python train.py --num_attention_heads=7 --rope_fraction=1.0 --qk_norm=false --parallel_block=true --init="uniform" --init_std_o=0.00507 --init_std_up=0.0296 --lr_mult_up=1.46 --beta1=0.95 --lr_head=0.00339 --decay_shape="linear" --final_lr_fraction=0.0 --max_seq_len=1024
Each number is 128 + 32 x the weight over its row's rms, rounded and kept within 0 to 255. Layers, rows and columns count from 0. Numbers have three digits each. The size before them is the row's rms in percent of the matrix's.

# layer 8 MLP down (transposed), 1344x448, rms 0.0267, rows 932-1038, columns 192-255
092:190207221198133077115091108061093148156137131108155053178139117123075122126141133112113071095159168186156148096180138101143112118121119113135166189124113146093152102166137091173090085154097126
093:140106093121109142097122105099182113124194181144130116110084105107047152116113103153161148167208127129128065111098188102227101125113103151121160116092146096111118107151134094090127105158113148
102:112122123147125147113173108119128160188118091076126103135084098070143131138096150161195151078088080157104028146122077118124177176124096173149183128132196134112103146180155121143097115124119173
117:135130158133164171139127084149101129118132028096088136124136132167174136130122160137096140113092157122140063156144118069139122066142068110138070115097159132112202135159143073157184177151086181
097:110144118165103122138134142184148127160172141105092134105111060122085165123144141151145092212128147162200154104129106126112141128131144154106118139120139078113193177101125141079129145183046128
090:160077067096130099134171126171131098169107170113138108161124146155102113128069196111140119105113120126104104128178142161151117197165128136093136170144193067110162139123147122172173094103154136
097:175158168114095118126146143107128104053180165128142106135125161114111154141137162106149102116074113140121108161165164182075120119047122152138145096130172120079127123114119146136121154062108137
103:162139092128191136117137085187156161155111140170123151071117114101179192111152168121126079163132195150134102145104192119067155166113081097155134134145105110133122099093077166149149146155110094
102:144144146093126113106097140093175117089144096167149049106219148147127141195112060086097161150155106129117118160179114151108101095097095113160168131048156106142124119138069101077101129131101107
132:117145134132112100107174169132132158157167133156177095125194125156089100126106101153199132178091088114069131125073138137097090136145121106094124146137108121160101134118117095100097098165135156
097:137133156082095082139082160147129126093088107116195105080130143117145112131141168128077155122079119069137223111104076175118132136096119125139103092083104183129164132183039127109085054116136134
103:154167095095134081110148105137136165136129133079130113166156117128114094108084097088134143128139089095139103146116134132128096152115112119137113077140120125145100129111124099084142129085116163
097:098165105206162145156112142123158167159114141102197146150128152146112178098133084128166096142143122116098107067106150111141137137102079112092138085135135116081144108116103141158095114129125201
104:119121107110145103075145190085172086103086148126156106081120139155146132127145122116183139134127197103141138174104106147089126090117073131135136143129179130134129105181174099116084120125153110
094:142128166129087101128126135134110107126101078126160156083161108111192144125154145083181140122152114099145104201140142171206119127113055123096131108104107094218166124103133089149108149126135154
100:128129134135167118202157128162095118095132177113159154096096125101142115197162116130091167136057117143095129158173112118170140164125099119125144161126087122135086139126088159144150111144142177
101:178151081132133094127143174122112153159155119127104165157150120146077091189163158094113088159116070166114101124134116187143076148060147142140133118125174131133159186156098109145142116104114121
099:169121206075079051077150137111116097121093085142103189098139113157125102183094156115157164078155113108110164130154135135081163151166170145155100146159164157145116142065148116155093108151116069
097:073105164132092116096190104154137053140052145110131157167132133145165108118132208162112076184166123088173088147089122123161185160103096130160110125134145135138131177121146115177090178126115158
101:146162121127119155129122143154105104076170131181170159102159144147133150112152159144092207132120114088136127108171096122107138162143100119126159117088181100150116124146121072094089111147125101
106:146120163094146119106116110108155123146219101156131135143165114158100126099107085087107154137107147123135145105118149144111125127106102129131094154188103123141103093131119112191158081104118134
098:104088137133122087108108104092156116187219178180162152112077082189146169161146197098091126115143136042175143187169123101123132145128101158072134117146158139093101150130071158147107173135092148
098:118097131108122141114116067108171173153151141128099112174087135129120186117155116148172093129081120101135107112121126101179128099102177128059206094133124136151137108109182105119140101156111073
102:103112147120082152117154134200087144175117090124152117115106119142144171106150132126169099116137102104114139116086138112029134120141078123131101156148168141128146176108130157114157102168094106
102:137151082081117180159121180156138158172124092152103194137104107118162105146112079141185121184108117136130136103121049135123116094099161105104107161152123147137135112177099147107107140124126110
095:143160158112148140068091139130135058113144192145115112166049178089100173137105165092104158105149162102161130119186134180054138154132095121123128138123104134081103156080101070125126112142131103
096:087152220161136113055161132126116135113154082170140071122158161124176129117090167104081140156193202146138171128143139153182111112078101131113150108106110057182123132133154169141119136152165151
105:131094143123115123162183153078174054170087136143115197173146153150088095126106133166078111121105107191108209167175114139172109087122091134059140153108148073096110167188134167143141098129114152
101:151115101126129161120140132180064145121125139105144114161165119085108104129120153152122119091106191122148055231150111135102149118109126166101125104161121177129141078139109143099093110087189098
097:110102115094100116121107078081177167140126095168178143112076130143116175140102115112118138081147131083055079109123066140153060129084075101143114129064107152135200176144132161185202095130147076
099:148171148070103133130134178115147138115162067117170123145123108146184135108097132155104094095142134135126149100155135121117095040154123141150160189147115102096142174169139152121169070156143114
098:093196187133172099174147130084168102086130098103150182080187138171165183155130132162165100068136112121117087064153154148121125176151145083132088167093134140083167094136099117122111141145120153
100:124164099160074115117096100076133124173145143133182131175108080190130099053106132110065144045150122161170112162126115113143167116123100092089109124085155154079116115060145176146129166108176136
094:126178101066153102042139138157107124101135116135094115134133123168173100165092114040115090088166094111124162130111135103042099092101150140120113071098109180118122180148193170145153179170107109
097:140119106061169068115107110156089118168145126109115177102112109123171203122104152149135101171145224084091147097170165140179100107168136098176129170109101098146130105106141107179106159034107107
102:072181156154128080119150116105120080127180118134136119163149138178187145087133140134118129145118074106126119152147101128114129128145172154108159126103123096139171088200106128124120121159155093
097:081121141161085091136169102097200068180102195114148134145127127054115095157105105160196115153202109113150111023123138095130112168109096126107150109127143116149097161128086209124106111104123081
098:092131155074122080062118135158149123167112114131128159157119162186148121122130113087145128104173104094129104131122112080168132151183081090175106114119082112111100137163101105179167202121125163
091:155079116156171111094158131090157129102135162104138151145142116119107178050163153104144124155128112097195134091158038115046176166129142157153108126123174121148144148100128074130149149136155158
141:083130116125105129134116063095139093134140173084136142137157116095149093156073155102095058198134072127145130073087125122048151132115095131082125147091108121152182120127160109152127176105073109
103:142084138127058171096119136135154148128120160147053130109119132126139106105088093139133078141133126177171154174133099145155071132133100077176054103199178073087151105149039123158157096165145131
124:090164145151135122116091093164140089128153196139168101097119084173144098150108160143155114125089132138105123106144135166135103115158172111148115175071133100055138173139143150156103119163115072
100:103124137147159167127105142101131103166092207067141187120136162152157078156131169134177155182136076061088117112134130107133160109182114101110111177108086146167141139098127145112135106166099157
100:119156126087124156113125163153106118121170119131137159170141070111119109146129195149063118137159165137150100131126181168100135118133132095093172091165089160138122089171129167125140126052186107
097:035097194115125074161080118158082125146078108106148109117146130162177099162138140106076123137098114078151153117148070206181110068094077138099113137123174125137083094152118155068128123106105100
097:054092095152111166105153084122163231117146135154097183121130117108143101159146082162156137201127127149123177157133093175213102122136132189056134156184135153150150151181072099148123168138122083
103:104071160090095137139102145115079156092058175121115170064115113145115110192106184136141062114154119056086139172108083147115110112146157143162136102109090077174133159162118134157102174094114092
101:151131156103092106058154101106131128069155105080127078116147095124146091095097089138180228047163142176129077167135108111140130119110067190156137099196152125116099076172087082115151106134122157
093:148140155158133097119199087129168096146119196132130100078079162120120158073199189099118124161169113136060106072169126104162085151125096144112091124143150135129143163117113119135150096108195093
102:144137127076125094160188104092133092128153152130116126154120096147086183082133152106144147097108180159093150107150124138130162139130109096095170068119178152107168076171089194102062160124154144
103:134143147158148158087134141154129079122149161126125152130101093135128155113119047169117142088166126114114122136115126131078147160092082105156161171169145096144133115155142124120106050159145103
101:141127087155121160131186114125066159119154127098132104094151090132084165116141174136111120113112165164106100144121126173086095119124129116060144107093136164103160135127084138162116140139094074
098:127100085131128156110150160113143134157169106159157131165167117132112136124177105175156124061135156201113143093100121158077161110123111216164106109181163128104094143156129112154139203140125115
097:143082107069127106131096183117163135170150209140113162158122158109158128164113129150119113104120124086141185082123096128086095115122143129189125146180119175133136075158171104071107146138164137
097:134151084135144121153127126120095134094158151139151066186139105115134174095160107102147106071112095087110138128096158180132118116164121158120082153078178067096109124105114215131113209090098188
098:069144155175133134118117129126151095134080133147163130148167144101153138162143130144109092194102108161101090107168140086122134160147112086108187141138074081067169138149142130161166147093098111
098:170123109103148159151072152181140143106152099119102104140112130125136165111149154135183199090172146140101162129077079125070144160106077113135127113206126154145064136137097189109123088178165114
104:140106100111133156041114113161120104126112153165120093141126151133151133103202156114155138090136086151180111113101127180001139182158101113154117138119135105145138110122156084127076131136156129
104:051107120103138156170109152119102112114156088136173056142108088149182147074167145144109100101148081128106106128131117103078123181165184178143164133191138102175101122097163090114124071079135045
096:108161169065178118170146171060136131075073203131146138161065182079118099162042130141139096114109127083150122104146126123160129093182143147166095135108158223060052175099111153135121170171087097
097:201142179077152170107064171061086166159133171126139125128109118147041133135180138113121113123124143089114098067156190149130128182157172065149106203111161104112141111057153106153071137088157113
098:114176139062121117097093134084151187124118137132098098169201095217107163077085139167140097112123096031160063102112061128133146127186163085145136145116147087064115078108067119097091091087119072
101:114114116089151131138088115130197167198078132163141135106075115103071102175138119081143139178149098140108171131084089100133166170073163105168160124062126132145104093148086052091122155088170139
098:094134132085093051105099099176163088132068230097125098128097080106090167132060125182111144150098149087151064134124151118080140121224131173102086111134127123115096208086127151176094107125141142
095:055134108097148111103152132144173140184133146090133128112060215103082153125152135173113115133096147109149103142177112142056192118143111140144113090150127046106098136142117122204150107106107200
103:088125115142137129134109088094077096100109163145063114101139119176145150087140094132207114170156149136138113065146141099126077109160160102079143126107112115135143108156189135145131096160140100
094:183150154102150129114176088141151110103153118091123084101150090100103161166124160117084158149118152110074136142151118118065094166121136112093135225138153136097187163099096154093140126183103176
099:124214124121123116094103076104087117173105130139078110151126132151148155065127151149094164122134142148091137166122149128142111119106170154123162133151108112096118104104159123109044149109158121
098:129116111130176149108145142118131118095096216087121137125144073137177115135154075125143100201108144113083152133110203085108149124123140194118140149153123080141149209071082136172121130161176098
102:132129170164129112127107065195193087149093118130173117100075076126124114120122088107095129064122118160123134138101137124106161116141095136090149103107105158072142139194115139133101101097107145
092:130109122106140135161078155108135109105093150096170151187170082175093107115121148114184175103173140181111086118195195162090173117114122181107147130135141132129114161149140158128091137091111090
093:173188151122202149146132108114149087104070127185097125116141131094139123107132090215105170150122090134047115069114138159120103180155137153119098100111158158114128184104062104152139123149146086
124:160142118089137135136072119167129146101151125154127152079137205150169116087140121157130141156126151179096126105064120146015144128123134110163163171137102108099146175110149118165151063195068141
098:096144123109099093121132138130133133196123111171149104141126134114117097134127108110154141169180125147093110199085149093218130117090108102120121131128113156063089155125151127192113124108065125
101:127153133105094103159140147136180101116172153080162123161085158055134135148191133096100170141155067172135144141107099102107144138135143121137122215124115054127107176100187134159143134118111090
096:157099130137123108156103109139149099154111094133102102134103136153151147158060105077136157140131064102160176160103112163102119125095074076177114170112145111129131155062138194116153148140163132
098:129137136090152109123154141176132123134124176092166151140146063050092146150135194154068136155057128137191146105179133054130183136128097109094151183141089090133159119190096121133102108096155103
099:105105175109102114122127131155117140102154157155140223175105175122125199109140152131156073085103116118115137156117095102143115159137161162104142117130155110089109096145161094134112144132107140
101:115068140122128068164127145176117178141115087142185154134085142095106062118171115123167083143124130101157161127108170079102189155160160122088104135196153154137138204120110164166089176091086129
100:033103103152127117125105068120104048123131112082080110123064155127134125154093086169082184104164103123166130193110128130058148132109121139114152134090135125123142130162114186131138119112111099
097:123089110136123107161111091098162095092089117095169174164113107139158135108128070041093172140182128123116117083097158143064152110117119100123181102151150204187142168173073164163174118145186126
100:197098113112125173135138148123100141074101078171180105179073143185154143135112104032079113160177144122144099123115122124153148146143095097081116128037140120114135161109182106175194159071102172
105:142099117153115132119101120123167074108114115133112166074124137196125148203152110092130108152121117107148096074123156149073100136182162155124158137091199129124160192144169138151080123126132155
092:124175151126108093158141161112117087138138151078131104089103143092102093122155125121150140123136103133065116114103120177101092140156139137194074096106145122114162190149075156151184118103136151
102:133102097096121126098126118121099134079136141130111121200167155153197099139118190060114053130164139113127116116117147102101166168123116157128111155135127103110074153189113065106179202097110156
091:125101146124135081175087162069029129098105136094106102164147091086111160180132122123136130064150155153135132092156068170157146103097123166154108138093148083151130079105104126155138128111118144
099:103173112130181130136112122114121134110119065147150138151111115168148126088116119153134168106140092053143066178155116088112139153145162125132132141097141111178126133119119084088106198112190140
102:164088144116123180145148131199166129084148108112105063144083126142137140216133179138132204188073142099094059135170095139079114140096094150157133125115178070116114110054154103058108117153167153
097:200116158064145164097157165168132126132116194115097066132130138145183158083131171075088112154073126056140098141100079098116085154101081147138098138106117126085143095115135182132172163171125142
096:122067142160113091128147119091189111069149126040067119160109112110132065180109089135138143128159142110152117173170147112134156079087161087100137162158149173157149139092132160157154089131094140
095:064135115113146117163103044125165160145189120063122107092175180116077158217116053114111097117120107074163168115130107120087135131122138097127163161127116133176156152140165161113106145168158128
105:127141130136150138149149073142138139164117148108123101136173216162128190123103113081123163140123081106175082129107172111118035126110183074176164135119125109105143154164145195085139078118140089
098:108086123113106118093142127083089140119119152145142125094098115144133141117112145142076176102118136130070122133081097114081142158144167089128083093086113141186145146148138137107131128140114107
096:181124120126164129172132116127200170158137160132137106078156138088145143074102138128119128156158140129141140105125071155173116151071116116059143102075183105072148195083161158146134099081119077
098:053074132083098137203066154061119130112142167147112126091147148149112111179077151085175116132142136180163110108178067126183129067101172155148119110132113198124135109140097140160124117164151131
092:116161206126150038124125143120102187096116186090095127113106167089105068153171158114155117094105171199149093113116087171089123164175127138094121092093123148154110063126130202128143132107166141
102:140141103131107044126133140102105131098187141143166100166105105109112117140090142165170136074191090105140078051098174094071102183127140130147149119117148125136136117101131223161058143100121158
092:055116140136111118104158137150111104154112189139134135112050156095144100132138137164159096145110156162140110164088118157165158071163158109160116094158162085134095142179181210129110135114196147
091:157115174100144179166153141117162124134094113121169149117110149108115113095089193141097123104136124123139153099072109124077134154138130136170128134086155092137116108133099096144088130142084120
111:150114114106161120105135175118123148138112123143164127117195128112117137124147164143075147110032093114125105126094109129192177111125135136103061086127144142138171165120115076116164116117043127
095:055148153097144130151094117110125134064120160104191113129101206109133101155092134117134160078121129106083066070116102113118152101109136099179128083119164144135118136137124093121119089144105118
101:182181155178130125102105131159080142080152112124080120101143128141171169108118127173117138221123162137200149163151091111175170116064137166145114110123124168146158089128131068119156123177163114
093:105050114074154108186116104116105220148090135138139146083128088113121134094125147156117130132121156125198099202095105117072162098140194126113148136135083074129111102135090126142111126130170091
093:090080122073057083100155122102106132128132102136166099170105121152086108133135174091157131068165125128159150132131155130142114109117083177079157195139132115163119078121123127127185123125115103
101:083101133154124115097122133108069171120135158156128123152103149153091147071177109166195164145110165176114093057104114134071124151147141121098130154080108152095114112126126143132054076159118055
099:158119120157127115132143159128095120083152136151153179136117164149184094081136180149172114067151136169068124105151112081131127148128196141171151084072124121115162183130117199076193101132108110
095:142054187161112129133097111171179199145098148198060144038093085060113143140105160125126087153092132140137059123155182140000127148149109111102116138153098133176174106096116049110080129123155124
# layer 8 MLP up, 1344x448, rms 0.156, rows 933-1039, columns 192-255
099:121160114090140150111121121128102148156106124154138131103197151136161120122118141094084099110135087158102145133141110128129103167130099102105145161176141110170160196130131139166149086046165118
097:113101134147145161119069148123108107084181082092148091159140113113069189115100150103151187048174119137093154171132095122130117129120096157102178120066112107157107093147124151159103112156035151
111:146160086152166124129113127152164085154126173109148149143100074117145065086155153102117141074101126105139127112127068134203108113101125191112104123147191065180125129114160135114118117113167167
093:123139106134145109153136122144144104125098058100093133115121164145132089067140115145161119146132103072104159169143129115171130135069221120176055127198158207131120052123157125103114105073154116
098:146181126147144142114112133132118132129138154105094085079137116074137154116110119151142147074115108136151125099119126116160147098140161109182152148042140157120072114136128114165116118143065102
102:069115151159148148182098155180164137152108100145093088122153117128135155070165115128108162115100137131166083120130153124140122114097138156099179079164154159163076080090158095205121141169149151
106:113139156114134149129158070127138187194126138055143134132092163127160162129165085110083129152142120125149120084094106192125113192129140104116108123150159143088119205120129151115159108124191116
103:182129132161189140130098133121097133165100101111153093127122101102091151046158082147147064110101108112152104128089124134193138080119146092136144176144118126151143141109131128185098088142165096
126:153087080081159099148202165147095112158147117148175122116172172144151140043131089150092155138123105120136161081132122118175109148152125148122159102147105134111130086184163088086154096108137143
096:166130153157139090134134165128113096143155126128134193140139137111090131136116119128104165189193135144138174091089124158111151079090172123171135165141203151125135129161137197153096141158146112
104:137193072187148125099178189119056086159145143114103134085108174066169171108181156135127139155130096144147074130137149141125147095129140166110124113144132121126158126133186151140092114196147141
102:161142108129125128085135121212125152087123131167180083105159060108116132090118112164125112069113148110069109145110094081141185106107156128135154152164111162156116153085121193105105112109085100
104:147148112133142114119066203099157154121098155100115147152139099186099139169122158145110116138132129129110149131112128097188100148172103154204115114136140080112135165122162089134103070152066062
095:103109156123125059134127148189081170171164116137105137123092098127102091146175075126081126135142161145116066177160116143156048122046172134119129105144092156179119126098167140156132100136202042
101:107170144103126109129134178135169159068088085094097149150090174144117149048115142091117143164142040062128146102138106164161171100126188175121120178134139154125119129170112164038135110116160120
104:072123119139143173128164089149094164149147097140140125126102133078143152134128145065128138160127110114155110130113088146142146080193149054117081128146131100180134114111128138162072100144178052
102:128100116097130109204071094128164139200105105099112160184102093132100152070120124098108102159097172100190110176123051144104154094084156185098080148152128145136148100102119167098166107165119107
104:129153171129104129119118198130120131164159170165076182116129124061125147100157095130109102140088074118097182107137133112115087082172103081153147106117125126170121093151150146139130124163117113
104:138129145104119177134096104133089154119106149108147149122120116123122142101125139177110071132083107052053151130107226142129107094142150155107114160160122167162103133104167161103087151081112161
100:134176161108149113068121114175125072129141149088079047144126105162191153079161154105096148181131170091160081136147162107119157209172135106135087065142110128136106108048129114101129153203053089
102:063079124119181100149171180138151111146138116122152095150059148160129156148185138157143104094133100140125156141084173149091135144092106122087065127159169116143144126212134182153169075187163166
098:142193097158221143145189153107125129084115197141167178103123113137143100132083144096127168154140157184091124248128172158121105159141112124099091126107108149093120128127114135184159100106148148
099:116179203148181141141054090063153148140065126081153146147133146097131145120111125110110127122118148151134134099115144085112102180139131113090119179119196113169101109100104148119165114133124143
104:113181124125161109115125148151088168129188188178130175110123163104150151127131101135082126148128128116170110150107121165117109066166147186189130131136190131128137206070121077068075130117086125
098:177195082147120105106111147076123150161034130183134193134118100146101128150115122171098145142117128165063094199082178147173087150105111135117123120169110177121162142136103170159109134118090090
097:088161120122088165128087179157166136150098197108102194111164122131092158100157094148156081124155093135145125123163137084160145129130127134233155121108133159094145154092098068154098123150128105
109:101164158171176153119106152112119109181144123119189100089099156137172124092123095111153075057141144110139091089130114120169169184160184129171137152143090120138162135112166147191163105120172119
102:109132161132099090154150123054183127124178141113151139130133170136154157104153093069097143043116149151103148144060132111120117104140081129118148166100107080130143136173043142115153160163124086
097:171160112140152116110096154158128075110102086090059122079085121167113156077112149096109146137139144127184161114101129167132085132112160130167122176101084075117128127161139150137143164116153105
100:120134125121147109153140165155170100124122160127116104201091098130111167109104149155165089074146093146182147120114112096086138144159165138082095132171101192170151153178096107120072125105085142
095:183175139142138141106130124186136173103128137121090097134109131165088156056093164142128137119102157091154100139135129202127100118106080107142161071087179101166085161079089173154151128185099137
103:150083165134184116051169149209137145127200112088184076153089159087097081127140109094175095117093093137129140106133156144080107122114068184161107154139203171147118124118152107078141088124198088
094:146099110169140195175139148084068110148153139122137156141144125148108129132127154097151175184117091115147172102166173205179141096173138064155170152099110098130149104094141089133196108152126117
102:112115163120173116135135118130097140168113155150113083134128160098098103075092130076117121096114150155144106142099124128106109132098110158103107107130061114132113095177109137114137095127081133
101:089115100109176166095133074134132117143110129078114108124162144129156173180095110122107119122087138097054165160127162140179064123040138167152090147115138130142151113124123148159107119120122138
096:096108118104181129104103165140115147158160166143158137172122107216082115078095115096108180157085068133133130126096114102229108146188122138162150138090076061145164152058137087132129153124187130
099:160159102114184139110178151121167155168146159114068133156161140130128100151122100175174116120147184132135129199178128121123135147061137211151100089151122115124137155169154087142109140077155106
097:108102154158156176118154144104170116068136114098155134113134149189078122144101085115094194136195102171094092117136162096089146127121151176118159155141104143119084079106100117109162199135193163
149:176090081118176148133169106115097136065132184128105079123174121078110136148114101090128117090162093106172085141055157133186115184120097097098141131116125125132123079168136188050103157065130101
105:134110131136092139133127137114173136197138122098177194140114093132118173138129134111101135081134142162087098095167125102140103178171113137130102199039083131092179088124142185100113098197150179
113:124150134101126123150096137127135161150107156113154160169124118059147140125132134135119125152185136083103154138165108152158079159150092097173148146108166107157154183160145104129167146120098130
096:165119102138087076130125117127144157121128114098161124114145125103124152155160107112120096106109156181155159077075182122115107093110153124141136117132157120116113137114155130182093130107115117
100:156163110166158142155128110131193111167140167147142124089076151109132141079064180144171131130143078077172140104056128128127103079187121114144015066112140124220146110088134103100148115189077181
094:109164164125115102119098104109144136134147097099150140144157136127164126144169105157144139167143108221135118128158166141115062132133155180117116142115105138130080129143124135111097134169100086
101:113179148143191099164175104093170113144094158108168110146100123120162139091113157152147110130107079133160195137149171062108129078131142099194178191073096172125108076006108133108081091186097136
100:133073088118186166128106116102106075123123137133140187194134090082070121085170089143125170127131119123159144137160125128088160099180189120092161084131119125108154066159135183187125098078099172
096:090140156149122101129127113142196144093079108131144088147132140144127142097119116102094086116127090082186177105174166110154128063134124142128094123110095132127140118079152108159078099114152138
095:141120139081111150136048135098096147133132092094105157137131086088114140140137111104207150143127083118162177101089056148095184111169087134141111139138109188130127075085103106141113162130143104
103:200182123139178149137135142100158109167157147104140128160175161125098108156155133107084128074198110125128131119129178144163163118084147132162153080145124144129101125098148125107183183099102124
107:163055100111107156148127110108161228110117135133116152129115112114132137141139142138149066132155156142131173105096068113128132141117162173135107104087054130151136081157125132122155158097144126
108:104136189100190059085162084097118165127109101140149128101091129157142151102083071124088101111092193138143146149119185173134150189149072094143077123083138154150143162136101144147122123158217130
095:138137135177119070131071194071150106143123194104132150154092109166128145112136125135056134171060109138194076110125062150146102114145070187147089115129134116131138135133116076097084020091161110
098:122176153180128174174148095107132123079097126118112125124166132100158155128117071089074156163135170136110127149172151148077203070123104132092144105159100092124156194098133148117081104172038115
097:170114139193143104143154131127126124102112175074210093105107167174151077166116186107128134169141151183172104138114154109168067125128172165067118065160131222123096130118191147115103108161131156
101:078110143135145144156093123107158167126103071087149175132131142114152146132099090130046144078160126101186140200095158088073102069109151204142058122116140128162112130080117118105138164235110152
096:098154136123174164133151146093106179177099110110126154163123096086124130078083126150103133126142133131141062163148137105158096120104158110141119126130141155129144084097135094144101204123057102
105:074168112115146156198116122109177195141213104084141187134128107120156107110108124142077127179112119144107123118182158117181102082113168179115146172150092122128150112162139178079100119111093120
104:099084134195104131115113128143105166117098202118134202086109140123091196129154144192109110149134107128087151136137229117067147131136160071108095114110112107124078130117151122158198128100155077
100:158117120093105129113147143153089126102143144116142154138131139114176126136120059169143158193174146181168100181111134081117174125140144177113165155162117076150168108140092118136165143126175110
101:086095122187100093149071125158168106114099130136102075051147134119075141121111090129114146141110181168151131164129077162142117153125117127141123169113174155167076140161164162097126018109138182
097:174124105111112096069153113162121203134161089109115099176099102147159085166086068124169100116116130195070147124088119091104184161088166140143130079171154167102090120092162173139151090121102119
105:096077164127159125123168110087092196179120113056074086121102158161107146122098121170090128099123084162102160136165118140112174153090105158102125069128131136108099154116122106089106105139165164
097:105080128103177154113149135126128177183109090180110118102151053166115172141100162126078183149052135073192095115117203149116166069151110109182135151105169097140111078176081111081120131143156127
099:129160104179129111111146086087120104120100120131095124140107109142179114154123132084080139154117173105133122145061215125146106107144134097095100150128144141146153094149129075104072162126174082
103:154175149104159100103176126076061164154091090135152149122123085125115125112115116178089137168131151100148202150155138193064139120104126139101145115126164123108126101157066119111139117170073118
094:069158125143136083124061128130143124168115118197149147122090110074078130093114119100165128160107131136141125136106155208096145131080111198149153151058089126133087135095166142097132055121142066
102:047097156108087141121099163136195157164125155089137119113093114113114183122045139043103090123101135127157073144125142098142200128150105173112120156120065144144055132173122131119112173130123095
095:141108155133105093087111124130096152102103079104176153175134167166139126065148170084148109124152126166196127157111086170098117098157120133201093067091139166156142127105106139129114128169145169
101:120116130143108111113146107162121142110156219074092137095114139109134111120139119106103197178130137150086138108092145111110110149086173100157109139074049131194116093114084094046116136128079112
099:081170124178125101147123110143173108130140102140117155059036153128105160146119156132139090190119090071102086179142118171094091151175168090138105145105114188089145130084089068060125094125089191
096:136136086122150152139097102127132132106058094124089132095134074108095132155151110097168139114114144169140166142113136066139171177165092132159125091190142126172123074106158193129112077082200126
110:103122113099162148096150116190132124163127134137101116134180110157134119136155150112161146115145155125084118132136176192082185165132096103173145134108149130115135139098153166145074122069147115
098:052107194103115145131117097132146155087073111119149101105149095078129109137097088091114131082122169126136118097141138106107125120105103129095085145155124127110142168076162124129154110179157064
103:155096138112156126132093158117091077202126083125131151113128139165156124135117118096136196116105134118135130136145111119071135105208110104110175243103185181104121094109153198126180132127163192
098:126111157098058127121137166152157107121200105162168149181157138081150113116114110122144165158093157131099117097080155142088112102131103142071109093092137164161219085169143142161135162099132094
101:135116197135117144115118090050184128142100161150105123125098176158201108143079107143144077162163088123181142117153139152118126090134146097104131182209070146173168100115096128121144084114134104
100:073122121120140116126151186176101107184170130100089123088073101146130159094142146161130119170138146146144152199141130136139154184117166164089063123150135106121134157102116153143105049138114118
099:120157128125128192195115123168149116129135138147189085097115126120140098109095186155084131151116118102072092101129115183125108115146184168142156130151160127099184099113121109122086185128188114
097:169115127120163144123128103165145122128159142189142073139151079114084158108096148157153118176128206094122123107138157127079119098119186118152122152152137145150159124094130096153113154166147134
101:090126167136081150107120128117152133185166097123121146153146130112120154079095155136061092143146131096097154148093126119103181165135136089140116115118166105127150123157139128100106119125196105
101:131106179142068094140125180151181076129047084150122116156112146146132140098143152154119179136182127122132113129149103162123144131185131111137150131132113134156116130194057095123096121117125106
103:130121093148152122133109129119171169099105038136161129077116125087130179139139139153117106143125157160131138128127156095098113109109169102139129148091161191171119059099116079133136107137116195
092:128110122110106126096088155145142120100162142165135102216104102122137101143130101148127143215141192142128107112129138101132141109105107169113182128088150062109105105133210190094127158128162108
097:107101140120170120118102146102074140070079150153160130151080070168181106093154106115096155179159062113073103120150146123139185188114117132172103147113159103159114197097172180167181096163130184
096:129164131117176148097073092146115156123125135092101109100111076098141144148163131114149112194095173121120091146117157066077081103168116110094045165141143098111097103133145131111119160105095134
100:180141152126135155109092035134147102116132153073142117110188070093111129179093083100143113148107091106079138129138121186145108070080171103204140096172113137120178155195135181177134074098099125
099:146082116160149055122080143127111106145181097147125132110179151161148127111134124191125101097139129113143097147131167183146132142057120112120098131124156154096102114099132099116143147109155196
095:154149083144111119116145141042142135144108118146128084151155128105135027055122102145173179133162087128125125119197136127127148155176098107160111141143087178127159126084109183154119155130091161
097:095164105097200041112049153172143085127118077144150098129116112128100149093149132137104150144105156082114136086111140154096097104057087143127172091116127164135151093159147089141139119076164119
095:081102163147139140147083191088168100142127171184153092130123144128161120056163101129114096112138107147110070169193176110145123152191179147120101108022085080170093185111138135089118058149097122
104:128120151122134144073066185128141154122124123125117155173162136094124095088148153129101169139142185145146121113127093082099110129192170093163134112164124159147111133209140128157103094122067142
096:138147163128118094164142178137139134113138128131119130178186132089073183121151070125095107082162148136166210106142141129160134111130080140161109130132155091108173131137192121093166139089070116
095:113139119159150158134101182103184163056110123168138092119088166113089087122122157044081198098143112108161077122108102154098172094157175091108169143111143127169103087129116133197117098156169054
101:105117077086135072085136132160130142158093084167105165180144223121175137073145118152127136127147106100137194134083113141177145186098060095086106097117134124123178178157197111044111135152153195
092:191107106148116128106149096109053116156123103144120113110126123146119130148143112182091086138120164132150151151076119099140130077089154141139094151093093147191106138171155095107072087192121174
099:073164071143123194113130148154134162138182116100113129179190170077121120100054117159066097200207096102149127179123159203149120150142167117136098138139103106136180097117137082131060126112135131
095:097092090111138122116119148141151132141082111133125130132152117212113147072123064155102127097140119175174120127092169130107104111139151111152083122161114158095181180049099104082149100126149136
091:192049148124090166091148112117147118056165093102097115138121136074159105162109169134106130104180145133091085144122100104111145078127103165199096127122152169142084081156182094105103098112180146
112:121169108117135162103088181140136105122128144090073109075110131111135090150142121121136104135152153092172196141176129154113080098105104142137084089113134126138118166130144179119052127219171155
099:088128080136130095115079090089109131148064109174166117110071130173080152107174095107162097145098151096181108074126143119153184124123127203077106128094138163130114067147093125083153148123096122
098:087100106210140159186193116136138108117090142125061106152143120085145166162115095113110092186147177154142081158106136073129135159090155188084152107145148152096063127104123148194146126126148120
096:100156164137166088064102211121077159137079102162126137107111104124092109162115106193095176099106107084158136160116176091187141177182085169132153120129138124170172122175091157050132142161159131
101:104111138122158134148110178124150131196169121082171139117127112114175075114102129072148164173116118145093183157134172162111120136107111149165115156075196006146159145121141127062130173122116135
099:109103120119112125128148057224137113127106145050175048143145152095215180136154116085129101135176126109160132154144133114149175118136110147132106114114135083075083110153170122106096138173119101
089:158085151140137138173148122169073120091087093136079080178110055111140131108078133095111176137138106177125149105146139090150150143072075098090159119175103160141121092106146134134116116110132155
098:074169126155146129156154176119164133159138123110146149143111149120114126073090110124182087117132156159098151149152090133089177133145128106156123150122109137107094123087238124139140084075127138
099:064095120144157086142095128175047116162097120159167103202118156149146146116128145059192070092120107070137122110096145114109133088122170087114108092160174167089161129080119115113149082105110192